Weights of a small GPT-style language model, trained from scratch on English Wikipedia.
Architecture: LayerNorm before each block, learned positions, biases, tied embeddings.
Training: a variant of SOAP for these matrices, 321M tokens, 4900 steps.
Each number is 50 + 10 x the weight over its row's rms, rounded and kept within 0 to 99. Layers, rows and columns count from 0. The size before them is the row's rms in percent of the matrix's.

# up: layer 5 MLP up, 1024x256, rms 0.0591, rows 114-140, columns 128-255
# down: layer 5 MLP down (transposed), 1024x256, rms 0.0591, rows 114-140, columns 128-255
up114 108:64 49 48 47 34 39 61 57 57 40 52 43 41 37 51 33 43 49 55 33 29 39 45 62 45 46 53 74 60 53 54 63 51 53 37 49 51 42 52 38 31 52 60 55 46 85 38 44 47 39 54 53 43 54 43 42 55 62 52 62 44 52 51 48 51 40 40 45 51 59 30 31 49 50 55 42 55 40 51 55 57 64 62 42 68 25 49 52 47 46 60 47 60 58 40 47 50 46 57 48 38 49 45 37 56 43 49 61 66 45 49 61 58 54 50 74 47 57 52 56 38 50 41 57 53 51 47 41
down114 110:54 47 52 36 68 31 50 49 30 53 59 59 54 47 43 46 42 57 44 68 52 54 29 36 47 50 61 34 49 48 57 27 60 51 53 49 53 49 53 56 54 33 46 38 55 54 48 50 52 46 56 55 68 52 67 54 59 42 42 50 55 49 32 41 53 40 53 28 53 55 49 47 47 63 42 47 59 66 55 58 60 43 52 41 43 43 37 46 36 59 35 63 48 60 52 38 49 42 61 60 45 51 41 55 59 48 53 41 33 42 58 47 49 49 59 53 43 35 57 28 44 57 46 52 48 43 48 40
up115 102:52 80 30 49 29 37 65 46 48 54 55 25 58 43 36 45 52 53 58 43 46 49 33 43 34 54 47 36 48 65 57 37 46 31 45 53 39 41 58 47 46 46 33 45 48 35 45 57 65 44 62 46 38 40 39 47 39 49 41 34 59 41 56 60 46 58 48 49 49 35 43 46 51 42 64 54 55 50 40 49 57 44 36 67 43 66 53 41 65 60 48 44 58 60 54 43 46 58 50 40 50 54 30 63 39 53 44 61 63 53 51 57 36 39 42 49 37 55 71 43 53 54 61 45 57 51 31 56
down115 104:48 48 45 39 62 66 50 55 53 46 56 64 47 63 52 55 41 57 50 66 72 58 21 32 73 60 73 57 46 46 62 52 48 62 53 47 51 64 42 67 48 64 53 56 41 47 58 43 33 46 61 47 50 57 41 48 50 76 41 38 36 49 63 39 67 49 60 53 44 54 62 74 50 52 47 43 56 47 47 58 45 56 51 46 61 47 68 58 62 52 43 59 57 46 63 45 47 48 37 39 45 43 53 57 69 48 32 70 34 65 49 51 64 56 53 56 54 49 48 60 49 59 66 56 45 55 57 72
up116 099:62 45 51 35 67 70 63 49 62 45 53 55 52 44 67 56 43 65 48 54 56 47 40 56 60 53 66 51 37 40 51 38 44 44 51 55 33 44 48 49 57 54 41 68 56 60 43 39 42 55 37 45 46 40 51 42 24 47 29 64 44 55 63 55 69 44 59 52 37 58 56 33 37 63 52 42 50 37 42 49 38 45 51 67 55 46 49 51 55 33 49 47 53 50 46 60 59 44 43 40 42 55 76 43 62 47 44 58 49 62 56 37 51 49 45 54 47 54 66 57 44 56 43 35 33 41 36 20
down116 098:55 57 51 42 61 47 55 60 74 70 67 65 46 54 56 49 51 42 63 77 59 56 40 50 45 50 58 53 53 45 48 33 44 70 36 44 36 39 39 40 61 51 45 60 42 47 57 63 27 52 37 54 49 46 33 44 41 49 44 34 36 51 62 64 44 58 55 43 48 40 68 46 36 39 46 31 39 59 54 49 61 53 51 65 52 36 42 75 40 48 45 54 48 44 52 53 37 42 49 54 52 59 63 50 58 38 56 54 42 46 62 42 43 48 77 71 56 39 46 53 55 65 64 39 71 61 52 36
up117 096:49 33 62 70 66 44 49 44 29 58 58 27 67 52 34 44 48 59 60 43 41 50 49 51 69 43 46 52 49 56 45 48 59 54 51 48 66 69 32 68 62 58 53 62 53 65 41 51 67 60 55 50 38 40 57 50 44 49 40 60 33 65 54 50 35 55 45 46 51 66 52 31 48 43 36 54 48 55 54 34 61 58 62 66 58 39 53 46 63 45 53 67 51 43 54 64 36 38 49 58 63 54 46 43 54 56 43 55 51 47 50 62 62 53 36 39 50 60 51 45 54 52 42 43 19 36 61 59
down117 105:49 41 55 47 38 40 31 72 40 39 60 57 40 41 46 49 42 61 56 61 52 42 35 62 52 31 58 60 44 39 60 40 49 56 52 51 63 23 43 49 54 52 46 62 38 34 43 58 47 43 46 56 52 36 66 36 53 46 64 49 45 60 37 41 42 49 49 49 68 26 53 52 45 53 52 47 55 45 56 57 43 56 30 56 59 34 54 43 30 51 44 58 62 40 50 74 49 47 39 49 51 64 65 43 49 53 47 34 45 72 46 63 46 58 57 60 38 41 48 45 40 41 52 47 40 48 39 51
up118 114:40 58 50 71 44 41 50 51 53 45 54 54 50 48 47 49 44 43 56 35 47 64 34 37 42 46 46 53 47 51 69 53 51 43 40 26 56 59 43 53 58 79 39 35 42 48 31 46 45 38 56 38 37 45 49 55 42 37 54 61 55 61 50 48 56 38 56 44 49 50 46 40 54 52 52 37 56 48 41 49 22 64 67 55 51 24 38 48 48 38 44 62 42 57 56 56 44 62 50 48 48 45 58 40 31 56 54 70 41 28 48 36 44 37 56 43 48 43 54 43 52 49 49 50 41 44 49 50
down118 111:43 37 33 45 67 46 31 65 58 47 54 44 65 54 47 39 41 64 40 58 47 46 57 56 64 50 61 38 52 55 47 55 37 49 54 50 48 53 57 71 30 48 49 43 48 51 45 63 47 48 47 63 42 55 61 48 45 34 78 50 41 57 62 49 57 73 70 35 54 47 65 32 57 55 43 57 61 63 63 46 26 55 65 47 44 55 75 45 40 39 55 43 35 57 29 46 54 71 42 52 59 55 55 27 55 46 59 60 48 31 45 28 27 51 41 48 65 48 62 33 41 60 65 52 34 52 61 56
up119 100:33 55 50 53 55 56 43 53 52 39 32 59 33 58 48 42 41 47 41 46 26 56 61 46 35 30 45 39 73 61 25 73 62 39 46 44 58 50 34 55 57 43 55 55 53 55 61 26 61 45 70 82 44 37 51 48 53 70 48 34 55 43 48 47 53 42 59 60 49 50 45 49 51 61 41 41 48 59 45 38 49 47 49 41 31 66 63 46 50 48 44 51 49 57 42 54 51 46 66 55 44 55 45 38 53 42 51 42 54 44 43 39 62 54 41 43 31 45 37 43 51 52 41 60 39 56 54 51
down119 101:77 60 44 30 50 41 43 52 39 60 54 51 53 53 43 49 56 39 62 60 45 52 46 36 48 57 66 48 49 69 43 47 73 33 60 56 41 48 34 59 51 53 59 39 44 39 53 53 48 50 36 60 59 48 49 56 47 42 39 76 40 55 45 54 37 57 57 43 35 59 61 56 44 52 55 60 61 32 57 69 36 49 49 45 56 74 44 62 49 61 60 55 48 58 58 48 65 61 48 47 43 52 50 50 35 47 57 53 32 41 62 49 42 64 57 52 42 33 53 51 50 22 56 52 49 47 49 39
up120 106:53 64 50 66 52 50 65 64 61 66 54 44 59 53 46 42 54 46 39 58 44 52 32 64 58 27 53 41 44 73 39 50 33 44 58 69 49 48 40 53 60 37 27 50 43 43 65 35 40 49 49 44 47 49 52 53 51 42 52 35 61 48 60 53 39 57 41 62 69 49 58 32 44 58 43 49 36 58 46 37 42 62 46 54 46 47 50 50 57 61 35 56 44 41 63 46 48 42 55 54 54 48 50 51 42 39 39 32 64 53 48 53 51 40 45 59 55 44 33 52 25 59 47 29 50 44 37 49
down120 100:41 52 33 68 47 57 59 57 57 65 52 47 59 23 50 48 48 43 53 37 51 56 63 38 28 48 57 64 54 44 40 56 50 62 65 46 70 49 46 43 46 57 51 39 71 46 43 58 61 44 44 71 51 46 52 48 57 57 47 55 64 43 65 53 50 50 56 58 43 45 47 68 30 60 63 67 63 47 40 63 48 46 53 68 49 40 62 54 42 54 54 59 59 41 71 50 45 52 61 45 49 37 48 52 46 55 50 49 52 39 39 50 58 61 49 55 44 60 41 63 71 57 27 38 55 41 54 49
up121 084:53 54 38 28 65 58 55 48 49 66 57 39 31 26 70 60 58 43 47 66 35 57 56 47 49 60 53 39 38 59 65 59 35 37 48 55 44 55 58 34 57 62 53 48 55 62 28 39 51 63 50 44 64 51 49 37 40 58 37 45 50 52 41 53 50 36 46 43 59 59 48 47 57 29 50 69 39 48 40 68 59 55 35 43 35 42 37 45 59 62 53 57 53 61 40 60 45 49 71 47 44 58 33 46 45 53 56 62 45 42 50 37 35 49 56 59 52 45 65 52 41 44 64 50 55 31 60 63
down121 075:41 39 38 62 42 58 50 65 54 40 58 57 43 59 33 60 38 46 50 51 50 66 63 51 45 52 58 57 49 62 43 44 44 27 42 39 43 51 62 45 44 32 43 65 34 53 49 44 51 51 63 53 70 55 78 83 35 52 72 44 54 40 42 46 49 39 55 52 38 46 38 52 48 50 36 47 43 50 30 52 51 49 69 46 41 49 62 62 67 43 42 60 52 43 20 76 64 63 44 41 56 38 45 30 43 59 34 28 60 56 58 50 41 42 60 53 39 50 51 42 44 56 46 41 51 59 53 49
up122 106:67 36 43 53 47 54 57 44 57 46 73 47 41 49 49 55 42 33 49 45 30 48 48 35 39 52 66 62 60 56 61 59 49 48 49 50 44 55 58 36 33 20 46 51 50 48 51 45 60 50 50 45 69 50 59 46 40 48 50 48 49 59 50 66 58 54 46 30 51 72 34 50 47 28 57 57 56 41 53 42 54 57 47 52 57 33 47 37 57 75 47 53 45 38 37 41 34 42 49 44 37 58 69 55 63 39 52 46 58 42 65 52 68 67 65 52 51 57 53 41 60 55 41 43 39 35 44 57
down122 108:53 57 58 60 56 35 45 38 38 45 68 49 49 46 45 30 37 46 46 45 51 29 32 72 40 53 58 46 58 52 30 55 50 64 53 55 47 56 55 47 47 52 55 40 67 49 46 50 58 61 37 49 61 49 47 57 64 51 56 52 43 42 64 21 36 50 50 54 31 43 45 50 57 63 53 56 47 49 71 52 48 49 48 40 57 53 49 64 61 48 48 30 53 50 57 34 40 34 38 52 53 30 63 40 49 59 52 41 23 52 46 48 50 51 58 33 43 51 50 39 62 56 54 51 66 52 49 56
up123 097:60 44 73 33 37 66 54 22 51 50 53 46 57 45 49 57 64 54 37 27 50 47 68 49 57 49 53 59 52 55 16 61 49 44 58 47 47 54 49 61 50 47 32 52 57 65 58 59 61 46 54 51 53 47 70 42 58 47 52 48 37 51 40 62 48 77 48 58 55 52 40 51 60 60 55 61 49 44 46 46 53 55 38 52 57 46 51 54 47 51 53 71 55 56 43 66 54 51 39 40 39 62 55 52 71 61 41 50 38 35 59 44 46 35 57 61 56 54 37 63 47 58 74 57 43 47 61 54
down123 091:36 44 39 43 62 48 50 57 54 37 57 43 61 63 48 62 43 57 43 37 58 61 58 56 47 66 43 37 54 59 57 64 38 43 41 51 42 48 39 49 58 60 42 51 63 26 67 47 33 73 28 38 51 47 44 41 78 41 43 45 54 53 58 48 53 36 72 40 39 61 68 66 53 41 51 44 47 54 66 45 55 63 53 38 54 55 63 58 55 30 63 56 71 58 75 70 44 48 61 44 55 57 77 35 54 49 54 50 53 55 57 71 46 61 58 51 62 56 55 40 37 72 54 29 60 59 64 50
up124 092:62 51 52 35 28 42 66 53 54 68 52 56 56 52 51 55 46 59 54 60 50 54 53 38 48 43 46 42 39 47 43 37 65 58 45 55 69 52 50 32 47 56 58 45 50 30 44 45 53 58 51 48 41 46 46 58 58 55 44 57 39 37 47 38 53 43 41 47 39 34 56 54 43 55 55 66 55 53 44 51 33 31 50 51 58 58 45 53 51 37 53 65 33 45 59 63 60 19 48 44 29 41 44 40 50 50 51 44 49 58 54 41 48 45 64 44 51 54 66 35 59 38 39 56 56 62 52 55
down124 095:46 33 51 49 52 44 42 45 66 55 49 39 36 54 47 69 33 46 50 51 43 58 58 57 31 66 53 38 73 63 63 48 39 36 53 59 56 56 48 41 54 41 33 55 33 49 35 52 49 34 65 44 45 64 62 63 46 48 54 36 52 37 51 52 49 49 46 37 40 50 60 54 52 44 49 42 40 60 60 39 44 67 61 42 57 37 46 41 56 63 65 57 47 45 42 53 47 47 41 54 39 59 48 61 53 45 53 58 36 45 44 44 40 55 37 44 45 61 40 58 31 36 53 49 60 50 54 50
up125 103:48 44 55 63 48 33 54 52 50 46 24 27 45 54 54 61 60 50 45 61 54 39 34 36 49 37 61 59 39 53 50 49 39 43 43 50 40 55 70 68 47 62 40 53 43 57 47 63 54 60 38 38 38 60 73 41 56 73 70 41 39 51 40 68 51 62 60 44 55 37 43 30 54 52 52 54 57 56 59 52 46 53 52 36 64 55 64 41 57 56 32 51 48 47 59 41 43 60 60 58 49 57 45 52 46 41 48 37 40 55 49 46 41 36 37 46 57 45 31 50 54 54 55 52 36 55 40 55
down125 105:58 36 55 52 57 57 39 50 57 59 41 32 44 59 55 61 60 53 53 34 27 55 35 40 33 39 40 50 39 47 57 44 64 50 62 33 45 47 69 46 62 46 34 63 32 48 57 62 42 43 43 56 51 41 44 45 54 38 54 64 51 62 57 58 65 48 76 52 48 51 53 51 54 54 51 45 45 73 59 42 50 73 39 61 64 37 52 57 63 41 58 56 53 45 47 51 72 29 40 34 46 45 45 60 40 55 54 44 30 45 51 40 62 44 55 46 63 72 44 46 63 45 54 35 42 47 61 42
up126 103:39 54 51 45 42 35 51 40 71 48 51 49 54 45 44 50 35 56 53 52 53 41 47 57 54 48 47 50 45 40 37 56 51 36 51 46 45 54 51 60 65 62 67 48 37 50 32 34 56 49 39 42 30 52 36 59 41 35 75 60 52 44 49 42 67 66 56 54 39 56 65 40 51 53 46 48 55 38 52 46 48 44 27 54 60 43 43 48 63 52 50 57 51 42 29 37 69 46 66 51 38 52 37 57 57 52 34 41 47 50 54 38 41 42 47 45 54 41 49 46 47 44 73 63 40 39 31 44
down126 104:43 45 50 65 64 31 49 32 38 42 52 51 55 53 53 34 43 47 51 83 57 52 66 47 51 53 55 46 46 47 53 30 52 47 51 56 46 46 45 48 52 57 60 35 52 52 65 51 50 67 56 41 69 58 50 49 37 42 41 54 61 39 61 67 33 48 49 51 38 51 32 63 74 55 50 50 47 53 63 51 35 57 45 58 43 41 43 52 41 51 34 50 37 40 43 49 36 61 48 65 55 59 56 54 45 51 67 56 48 57 49 53 50 74 48 53 51 52 57 40 62 35 60 31 50 53 59 62
up127 093:49 44 35 31 42 68 39 32 58 58 60 62 56 42 36 59 50 46 60 38 46 42 42 64 70 37 43 31 51 31 52 57 51 35 40 47 55 58 64 58 48 41 50 51 36 54 48 49 38 52 33 53 51 66 34 33 51 41 69 56 55 41 38 56 44 70 63 45 37 59 53 62 40 46 43 53 62 63 37 50 53 58 55 59 47 42 27 47 29 48 42 48 67 55 47 43 58 40 58 42 42 54 49 54 57 66 40 48 52 58 53 46 54 60 67 31 52 51 62 64 45 53 51 17 62 46 42 65
down127 097:44 49 54 52 48 40 39 36 52 57 46 40 43 49 27 38 41 47 58 45 53 58 59 48 55 54 63 44 57 56 34 49 44 42 46 40 54 58 48 51 46 57 35 36 59 34 56 35 51 28 51 61 47 52 58 43 63 56 59 40 43 59 37 48 53 47 36 70 46 50 48 69 48 65 38 55 71 65 47 53 54 64 66 52 60 61 51 46 54 57 64 56 32 52 65 51 74 28 48 46 51 52 45 47 53 32 48 60 43 41 62 59 26 25 49 65 64 51 39 36 26 46 56 45 64 59 49 50
up128 106:37 37 63 43 41 55 57 52 45 38 63 54 51 46 53 55 46 40 50 60 19 59 58 50 38 59 49 55 50 44 77 70 54 63 37 51 36 39 41 55 67 40 27 52 47 59 45 39 47 37 41 43 51 33 58 59 68 44 75 53 67 44 41 36 67 50 47 45 46 52 51 42 55 40 45 59 37 54 51 54 44 69 51 46 58 42 51 31 62 58 48 48 48 60 74 43 56 50 59 39 67 46 62 34 34 60 45 68 45 43 63 70 44 26 46 59 50 37 43 58 44 46 53 44 55 49 62 36
down128 107:57 51 54 56 59 51 45 27 46 57 46 47 23 56 38 49 56 55 42 44 66 24 58 41 57 44 42 69 51 36 65 59 41 31 36 43 58 48 54 57 49 55 64 61 48 56 57 54 54 83 35 52 33 57 46 54 51 41 38 39 68 48 42 47 47 30 57 41 55 43 41 56 44 69 59 63 68 32 48 49 63 57 55 53 39 66 43 62 72 48 50 52 46 45 45 50 65 62 68 63 36 51 44 66 53 49 44 49 50 53 54 50 41 61 36 45 39 41 58 49 46 47 49 51 45 44 52 51
up129 102:49 45 53 29 58 50 66 60 48 60 42 43 43 37 44 58 50 54 40 42 51 58 40 51 73 48 59 72 60 61 43 53 55 52 57 39 57 40 35 70 48 60 31 56 58 41 44 49 45 43 49 44 61 51 39 45 56 40 50 61 40 44 70 48 30 52 53 47 52 72 52 44 41 65 46 49 47 58 44 48 44 45 48 37 42 37 50 62 59 45 48 41 57 47 46 52 47 58 51 25 38 47 60 39 34 53 42 54 31 49 64 53 63 61 60 54 61 56 38 49 41 53 54 37 47 48 41 65
down129 102:45 53 58 56 40 34 42 56 50 59 43 42 46 33 46 40 54 64 62 50 41 33 62 54 55 41 42 58 71 49 63 44 49 53 39 60 43 62 53 52 34 60 55 53 52 33 63 65 52 34 46 47 45 61 49 73 30 54 56 41 56 47 40 61 57 51 63 42 40 45 43 76 43 59 42 46 60 59 66 36 47 59 40 42 60 47 57 29 71 44 53 42 36 65 47 54 65 44 55 52 40 55 56 39 55 59 40 58 63 57 37 50 45 46 61 52 28 36 51 41 33 46 60 44 39 71 60 52
up130 106:59 44 58 51 65 67 36 52 67 51 46 18 48 33 50 57 46 56 66 35 45 42 52 51 34 39 57 53 58 53 34 56 62 37 44 53 51 51 65 41 65 50 50 56 64 27 64 52 50 45 56 39 52 61 20 42 42 44 38 46 47 49 42 58 52 43 46 51 47 43 62 52 45 48 50 53 41 51 42 46 63 62 49 52 53 47 57 46 36 60 46 73 47 43 31 62 52 52 42 58 62 52 54 42 68 40 39 57 61 49 37 50 36 55 44 48 40 70 66 60 45 48 54 51 32 62 59 30
down130 098:53 58 50 47 48 41 52 61 34 59 51 58 38 53 49 58 56 51 58 60 35 41 39 50 32 71 55 45 45 56 48 41 43 47 50 35 43 43 54 48 56 60 42 49 55 57 42 35 57 37 37 49 50 57 53 55 38 43 36 45 52 42 58 46 41 72 54 37 32 30 62 72 32 52 54 56 58 53 52 28 76 52 46 60 52 44 41 67 53 43 53 56 48 64 47 54 73 42 26 45 51 59 45 49 34 51 45 58 63 55 56 40 46 41 61 55 51 33 43 61 59 44 43 44 49 58 69 71
up131 108:47 56 48 64 49 47 55 52 57 49 60 41 70 56 69 38 41 47 52 40 54 65 64 34 37 42 62 39 54 45 42 67 53 48 42 63 50 36 67 48 61 49 53 64 52 61 49 54 54 33 37 51 69 63 43 45 43 42 68 36 48 59 58 65 54 57 52 49 65 62 34 58 55 45 54 57 49 33 44 57 38 51 46 49 53 28 29 64 39 43 54 53 44 51 52 69 49 42 36 51 61 43 40 63 64 46 56 45 46 55 42 39 57 45 31 56 36 24 46 46 61 48 26 50 70 54 34 36
down131 114:49 56 39 53 51 47 43 61 53 49 63 56 37 45 56 53 58 69 52 69 65 41 50 39 33 48 50 53 62 49 37 49 44 43 27 55 50 44 71 42 58 52 47 45 55 59 52 55 45 52 63 51 36 51 44 27 35 50 46 61 60 42 39 43 43 47 45 31 50 45 62 50 52 64 52 47 56 41 54 43 65 29 71 45 49 46 39 43 60 62 40 45 70 63 35 58 56 64 33 57 65 56 41 68 64 33 48 47 48 69 45 44 47 56 40 56 44 60 37 49 52 51 44 60 40 37 47 38
up132 103:56 37 56 54 38 50 54 69 55 60 61 51 43 51 61 41 53 35 78 60 56 36 40 61 51 45 43 66 55 47 44 32 53 61 65 38 42 52 70 68 51 57 46 52 38 55 53 62 54 52 41 52 53 41 38 40 46 68 52 62 39 62 60 40 46 51 48 60 38 58 46 55 47 50 57 52 30 57 52 46 25 57 60 58 44 44 35 44 61 29 54 58 51 39 68 46 53 47 44 46 58 62 45 55 55 51 46 29 47 36 39 44 46 54 43 64 61 70 62 48 37 51 56 56 50 31 48 68
down132 103:50 51 51 38 51 52 36 35 51 63 57 42 40 53 42 41 36 54 37 61 55 61 50 50 51 45 45 51 42 38 46 43 50 50 55 56 45 58 65 58 58 42 52 63 40 39 55 40 54 45 52 72 64 51 53 49 46 38 59 67 61 38 55 53 48 54 38 51 65 52 47 36 49 60 45 56 51 67 30 28 36 54 44 34 31 51 68 39 44 58 48 45 64 50 49 54 52 54 44 59 25 46 63 52 59 53 36 52 39 58 38 47 56 37 52 54 54 46 61 81 32 42 41 44 54 52 50 42
up133 104:63 65 42 62 38 50 53 45 41 49 36 41 52 61 34 55 55 50 39 58 63 46 43 32 41 35 42 37 67 48 32 59 49 39 50 64 34 42 66 60 37 55 36 70 43 53 59 50 54 40 60 59 42 58 38 37 56 60 58 46 57 68 44 60 58 49 56 36 48 38 58 36 50 41 35 59 44 49 44 64 60 58 28 37 78 47 50 68 43 58 43 52 55 51 25 56 55 57 58 62 38 41 48 36 43 56 50 57 60 61 53 36 59 36 45 52 61 57 43 43 59 70 36 34 27 63 40 50
down133 104:70 40 54 59 72 61 48 38 42 70 49 47 24 66 47 62 54 62 43 54 27 31 47 49 62 60 48 47 50 45 44 53 49 49 47 35 64 56 50 61 42 56 56 61 45 46 49 54 59 53 24 59 68 46 71 55 49 50 45 62 56 55 42 63 56 38 51 43 38 54 47 49 42 63 55 41 46 65 39 54 51 40 48 43 53 45 42 42 61 34 55 70 56 51 53 62 61 36 53 47 54 58 62 63 53 38 61 42 62 45 59 54 57 48 57 45 48 29 26 47 52 71 55 52 46 45 60 61
up134 101:44 44 47 54 50 42 48 48 47 54 60 63 60 60 60 39 61 60 61 43 58 47 39 45 38 45 39 46 56 43 46 67 49 44 39 33 37 59 60 45 59 57 57 43 38 50 39 62 50 70 49 43 45 44 50 45 51 69 40 71 52 32 40 44 40 48 45 29 40 45 46 46 38 48 38 50 47 49 36 37 50 52 62 36 55 58 58 36 68 46 55 54 33 33 54 48 52 54 53 55 54 54 52 58 44 51 59 52 49 29 43 42 49 48 27 54 70 32 56 44 57 56 55 49 56 52 56 28
down134 101:61 40 41 56 63 40 52 71 60 38 71 42 59 48 33 36 45 62 56 56 53 63 52 44 61 35 56 69 61 56 59 51 41 41 39 48 43 54 52 59 53 47 71 76 52 44 56 44 35 60 53 54 50 53 46 41 40 54 41 58 71 47 56 37 54 60 49 61 51 47 51 67 41 38 59 44 59 47 35 51 33 50 49 46 49 74 40 35 40 43 52 78 42 42 48 52 46 59 65 51 58 36 53 54 58 37 28 55 43 56 49 65 41 45 65 54 36 62 27 53 44 61 37 58 55 56 62 54
up135 100:64 57 67 30 57 47 43 70 48 41 29 53 53 62 72 38 38 56 61 36 35 51 44 46 48 40 44 35 56 43 54 58 51 46 50 35 49 53 59 44 45 55 45 64 58 62 47 45 28 53 31 56 60 48 48 67 52 43 51 42 54 65 54 51 28 64 57 54 44 53 52 59 47 47 59 38 42 55 36 30 31 38 43 37 82 46 45 59 47 57 41 63 47 69 44 35 44 49 41 49 44 42 39 42 37 48 55 53 53 58 61 45 53 41 43 41 48 50 49 49 55 51 65 55 44 55 41 45
down135 105:35 52 49 59 36 64 55 55 53 51 53 52 28 61 78 48 57 51 36 53 48 42 54 58 43 74 44 49 36 48 44 58 55 57 53 42 45 48 43 64 40 33 58 52 58 52 54 53 60 55 56 63 53 57 40 57 42 33 46 44 49 62 52 47 54 42 45 30 64 58 49 52 39 65 34 66 37 28 56 42 50 34 37 47 50 49 40 58 53 45 31 66 64 54 63 32 40 26 55 61 54 51 68 77 59 41 62 58 54 54 39 53 63 36 55 71 62 58 58 63 75 34 52 53 69 43 34 39
up136 101:55 39 62 57 48 45 39 62 54 39 47 38 31 38 48 47 55 52 50 40 70 48 38 40 46 20 44 40 42 38 37 54 38 49 55 52 55 35 54 60 48 57 51 77 41 45 42 58 53 38 54 51 62 47 42 36 58 41 48 43 51 39 44 62 47 42 66 57 44 47 66 52 57 38 52 66 66 45 38 52 33 36 55 46 35 45 44 40 32 52 42 62 38 56 36 42 48 47 55 41 54 33 62 57 29 53 51 46 67 48 49 38 28 37 46 45 60 55 45 71 56 49 59 48 65 40 56 57
down136 101:39 54 52 41 55 49 58 59 67 45 39 48 42 53 75 38 42 52 45 45 50 32 50 51 49 59 28 61 61 63 59 40 33 39 44 54 40 52 62 66 57 48 57 41 45 61 45 59 40 53 59 60 56 60 38 57 37 60 59 59 45 34 44 72 55 62 63 63 31 63 56 46 47 50 52 50 38 61 34 47 44 51 51 53 49 43 48 45 45 42 32 56 53 52 57 52 61 44 48 59 58 46 62 56 39 53 39 40 70 55 39 49 57 44 47 56 40 43 43 41 47 62 63 40 38 51 48 50
up137 097:54 48 60 53 42 42 70 51 61 52 38 47 56 62 57 40 35 39 61 63 28 37 65 27 62 39 49 47 29 45 52 48 53 50 44 60 31 58 54 61 47 49 50 51 44 67 33 68 45 55 46 59 46 52 45 50 38 53 55 55 54 61 65 65 52 61 40 49 25 72 65 40 59 64 53 52 43 50 48 50 45 39 36 44 49 55 52 68 46 33 54 41 48 49 63 46 47 44 49 38 36 46 72 62 42 40 33 63 44 68 54 45 48 59 43 54 56 65 58 48 65 51 40 49 42 52 41 52
down137 101:47 58 68 45 65 58 62 46 55 40 51 51 60 67 64 52 58 44 50 52 69 30 49 58 51 44 47 66 45 69 50 52 55 44 47 60 81 52 52 52 40 51 46 43 48 53 48 51 38 50 43 63 40 71 57 46 49 51 60 56 58 43 51 46 60 43 84 51 61 44 49 50 43 49 43 51 62 57 38 62 36 47 50 59 49 47 34 43 50 46 38 75 70 57 41 43 59 66 48 42 50 60 40 52 41 30 32 40 58 39 43 56 42 43 57 52 46 51 55 59 62 58 55 41 46 38 50 58
up138 105:47 39 52 36 73 43 78 60 61 51 53 52 52 40 51 53 39 51 42 45 42 53 41 45 46 30 47 54 59 50 43 56 51 42 43 58 37 49 41 42 54 43 50 50 51 44 57 54 57 32 43 57 56 65 54 36 56 56 75 65 43 47 62 52 47 73 66 51 62 60 32 44 41 41 54 64 62 42 43 53 70 40 48 57 38 32 49 55 49 50 43 53 36 51 33 33 49 45 48 27 60 31 56 50 53 60 40 53 38 48 53 51 51 42 64 44 35 51 43 48 45 55 53 72 37 64 43 42
down138 111:52 43 40 36 46 62 52 57 38 52 72 51 63 39 68 44 59 58 56 63 48 43 54 45 85 63 50 59 72 62 48 48 55 58 55 45 44 46 47 41 53 58 39 59 54 50 46 66 55 44 67 41 33 38 55 58 47 58 49 44 45 53 35 39 54 64 52 55 29 41 42 37 44 43 60 42 35 54 66 64 67 33 47 53 64 45 44 36 34 50 49 42 45 51 50 40 55 50 59 63 45 39 32 56 46 44 51 55 63 54 52 60 44 56 36 33 51 46 50 48 70 42 41 37 51 46 41 31
up139 102:51 58 42 48 51 68 72 42 61 32 59 54 51 46 50 36 49 59 56 42 51 54 60 45 50 51 46 46 65 38 60 44 37 38 57 53 72 53 45 48 56 46 50 43 33 43 58 48 49 57 39 39 44 38 64 50 31 66 47 55 35 45 43 52 64 42 49 50 71 36 59 58 49 47 50 48 47 16 57 59 48 56 35 61 57 53 48 55 50 70 57 41 59 49 38 47 54 43 46 51 50 48 44 41 47 67 51 50 58 46 55 42 55 37 45 48 46 55 47 46 39 46 68 56 58 61 58 44
down139 107:52 52 58 36 47 73 43 52 51 52 44 56 46 54 56 55 45 38 41 60 45 41 56 51 43 69 33 55 37 65 36 51 58 68 42 56 48 64 57 30 71 52 57 58 55 52 51 42 35 41 38 62 53 67 44 52 46 43 50 44 48 53 63 66 51 48 39 64 75 58 74 56 42 45 63 41 69 54 58 56 60 49 60 45 42 39 55 54 64 45 57 55 45 54 51 58 51 62 65 52 54 43 34 66 61 49 63 51 70 46 54 43 49 60 55 59 31 39 43 58 45 62 54 55 52 36 63 51
up140 105:61 39 57 42 45 49 51 53 54 43 59 53 51 49 59 39 46 41 54 55 40 37 55 68 59 54 52 54 56 43 40 41 52 33 38 42 37 37 54 44 54 44 73 51 46 26 49 47 46 40 59 69 48 64 37 64 63 46 49 63 57 70 51 49 40 54 55 52 36 80 37 53 49 55 44 34 46 44 57 43 65 62 41 66 65 60 56 37 38 53 42 63 46 45 60 58 48 39 64 41 48 40 62 62 35 65 55 59 60 71 50 52 52 59 40 39 35 35 51 38 38 56 72 36 37 44 40 37
down140 103:51 57 60 49 52 80 48 63 61 50 53 48 24 61 63 42 56 67 45 35 49 33 55 42 50 54 33 67 50 60 50 39 58 57 42 53 43 60 56 36 65 36 56 56 48 54 55 52 61 41 51 40 49 34 63 40 56 53 49 34 68 37 55 58 65 48 52 62 56 57 58 56 56 42 45 52 35 40 62 29 44 64 79 45 45 37 48 52 50 48 39 37 59 41 54 57 57 52 43 38 59 46 60 53 60 47 45 41 45 44 51 45 53 63 44 47 39 71 46 75 44 44 55 39 52 37 48 60